config = dict(
    hidden_size=448,
    head_dim=64,
    hidden_act='tanh_gelu',
    norm='layernorm',
    norm_eps=1e-05,
    qk_norm=False,
    bias='all',
    tie_word_embeddings=True,
    init_std_down=0.00473,
    learning_rate=0.00201,
    lr_head=0.00657,
    max_seq_len=384,
    train_tokens=1283000000,
    max_steps=9789,
    dataset='wikipedia_en',
)
Each number is 500 + 25 x the weight over its row's rms, rounded and kept within 0 to 999. Layers, rows and columns count from 0. Numbers have three digits each. The size before them is the row's rms in percent of the matrix's.

# o: layer 6 attention output (transposed), 320x448, rms 0.0909, rows 41-63, columns 224-279
# v: layer 6 attention value, 320x448, rms 0.106, rows 42-63, columns 224-279
o41 088:519509527489474509481557532486466464492479475511500500504473492506552512477453540502481472506467473485476520550482509502474520523501462511496447489473502548512484494516
v42 092:537507481475500476524491494523444461494527504504501530558471494478475464531491520475486519480493499475572495525500529488546444476486477462463492442500543513510487501483
o42 093:462484514522531534476514493491510517488472523516503491477493514507538576482507485519527505491494480477493487486539476511475472506453524504505502573485477517508489476502
v43 102:525521491460544465514529490541495492473500506529527473505482530504514494526447480476476471489462521538520503494509500497491499485512493496507506434534494500508499425500
o43 102:492433529480463574473449502491549539509515557531436494509517496501535490477483516506514503451478534487491490484536534509481501496492516473484503494531538525504498538493
v44 094:472519518502527472503516537492522489475491463470496535467475499510497506510505475467514499498513490472480526522500497452501557492466520483537523482506499480491443467476
o44 093:496519538477469476449503515498501512507532515429497486522535500512506489491494508527506498409514541512539487513509487479482424503522472520485501514531484480495558513499
v45 096:521490471496498444507457507524505456499499441495479505479522489477502517533531595483492536497494495504539508463459505489487497512450450539550489526515533473508522496555
o45 096:519517522478506489495518490475467490529451516485505489479465531610485536461510496501491493480484483501491546511549556517512505495531535468493459508531480479500543488453
v46 089:483485495525491517456476499514496465493470521467531516520515486476462522526488585530458474486553514479466509494473504480493511497507554476491480473499503490519468502523
o46 088:527471504546526439528459578519566476482498508490467468493539546464542478526517498467478483513498507520506487531529465493506495532453455483480522460442542509493498526532
v47 095:515491491514479458495491508484481468497479458492526464529463502501497481470476520503478520484500513525480507519500469492508550486507487475521479522493527514508491526497
o47 091:494501532468498542494476486496514530504521449504511510534534522536470498518520502524491489514486509517541497479510501515511418493496472495495516484532480551511526507533
v48 092:559476486512501506495536538500426506519457531523527543485525503501486486504490489489498504482525504478522459493522538495460470553493550488481486484515446486487480520465
o48 092:513512541533482493462481499521529508503542524502476484477513507461504466469478472484494474520517498505507536462504465482525549492522482485489497534497498473544479524471
v49 094:490517507540506547514540466534537551568531494506515539455500489516513519511505482522518496529497506484508504533490465517480498518438504524496500502506533506458490506524
o49 092:501485553495502516455513504504461475447513505508469514516484484499513503476508495482509498503487489516487549523509513494539533529547503526486485497487491485445479506509
v50 090:485540543496445525502460531463539502503470499488466484522450519485507476481497445506444513514499485482505518510519482522496491543447524476455488494516531502466501506539
o50 091:556476519533494484517530446520472518494456509498485482481539546481507511516457508531503452495491503482487469464494566476463519511513500501504507528494460500519494530466
v51 096:490497525545506460509459544499512517480524467460502540490507484450497480479459490458502473465477505527526566450499491538471499501517498469472469506498503493464478513515
o51 090:486507465484474485501508501550483500500469514518525525575530516537512499524515511519533537532503546501485489533505483489491468481512478501527546547489468524508507495500
v52 091:523475481520511527453514487485479499520474471480527496464525505483502496569529500493569494516488508517520491514522509534521502500493588463492488519492485521465520518513
o52 094:537537482478506542510505537513516495528486472471476523464466482498467544472439478524496498513492525500461515505530456495500508491462493477516551521494502462507474514463
v53 090:497511535529501472519452464494493495500505525491524469522495519506496502464476506507513553484512544463534509473497525505498497530462501533476545497504471506520496511471
o53 089:502488474478483544535498493478512497553498480488493536489492476482535503486517458524468485488488474507487510468513508505525487497503539462483528546492481465508410463517
v54 089:518466498541510502469486489487501533521461546512515526513519510491519473523502466530520557521512477442525501473444520468474455472500473478507486508533500480549483494508
o54 088:550496501518467502508552479484484453536498456469505521477486503473470527474488519485447457513467546503504511515498515508525489503521482528470521522501488509496519533516
v55 093:459466487502511490475521538504507482479498490500499510507504502506497466504541449498540519472466472513482458481509500502496516522527479514486503537464479491508516488488
o55 093:537530506504504477515488454499508563489495476509513518490492538453504513512470508524553472480543518465477492525489512487492469543524508478531483485513515511463463486494
v56 098:515549496442498482494467542493488493518478515472484476537533497507522457532514485507487491483480491496483542483490479540463528490500504476481478499497524463529500501484
o56 094:524514545471480515530471504520487478460463457481530500497506522537507512526474496500501514478479466500528511497538485535468481511491516469509505511488500477498493482496
v57 089:476513489456489563485493549519503415505522470500495507507506458464481494483493502502481476515486519475489475501481483512489499511509516461495487515503510491482521484501
o57 089:478518538537541484473475522518545519500527461516517461501494536488490447536483506504489518532493524486492483491501468494481442508491504496474508474462483509524515494507
v58 095:494528523487535521480471481510501501451485569513486532490466491458490503525472506514505498488482515521505500547512515499496500509460488498465520478522455531480515448519
o58 095:547479495543488521477508504497517490474522427464515484494527486483483470513529525460538510441518511527492532507521499459482481476498479487479516526510524475539477519532
v59 092:543479519516457525509509517494471537527500510504501492470487514456494491532534513519446527519482450476502463533489547521448505494503459479493494506491512516518472537523
o59 093:529471466485523491508485471513516494464483490492465512503531547507467485510508478454502530531483488515519531500499484468518474468496540517474491484515442464506554491534
v60 098:488561498480505527506486553497494548550518477479514518501494554454455549548492504517498480475529526512465493476484478501483484544496545487485536524507479502530450541482
o60 096:501505473515511519454486515531525493487501479468507416522565516526578464461506517508541512498519504490520486519461478442531475447500524519481489481488490468477450493449
v61 093:522480489471544461455486465521520478518506475508519449500480511494541453463520526485525489557564537507478501477522518494508508500462502508499471504503458490524494512496
o61 094:510529517489489488484508554474517514509503533479471540517545502530491461559482484473527475469457525498518496505483468511496503484551501521511517478481454516482460483508
v62 089:491475506477511494478486566504490499501534498514462491555523525522458490420499517499506490498503508524507537516507498498525500483501517444530495455511533502500495534470
o62 090:481502448548467508518466479528505508483463531549519516500502456546494515501479516497496486434484501514499482454473499502502493502490506509508482494483497503508519451488
v63 090:449515494523508482508512506533497478516514473503495519485422498509493447436504490501492453524526545492520509506496487501479497490525526488511468500521481465533485495468
o63 092:479490505516479502495492514459511535504514541484527505466509536532490478567478495519542524454543483496519490516498491536489504486495505478507504445487518522498495514510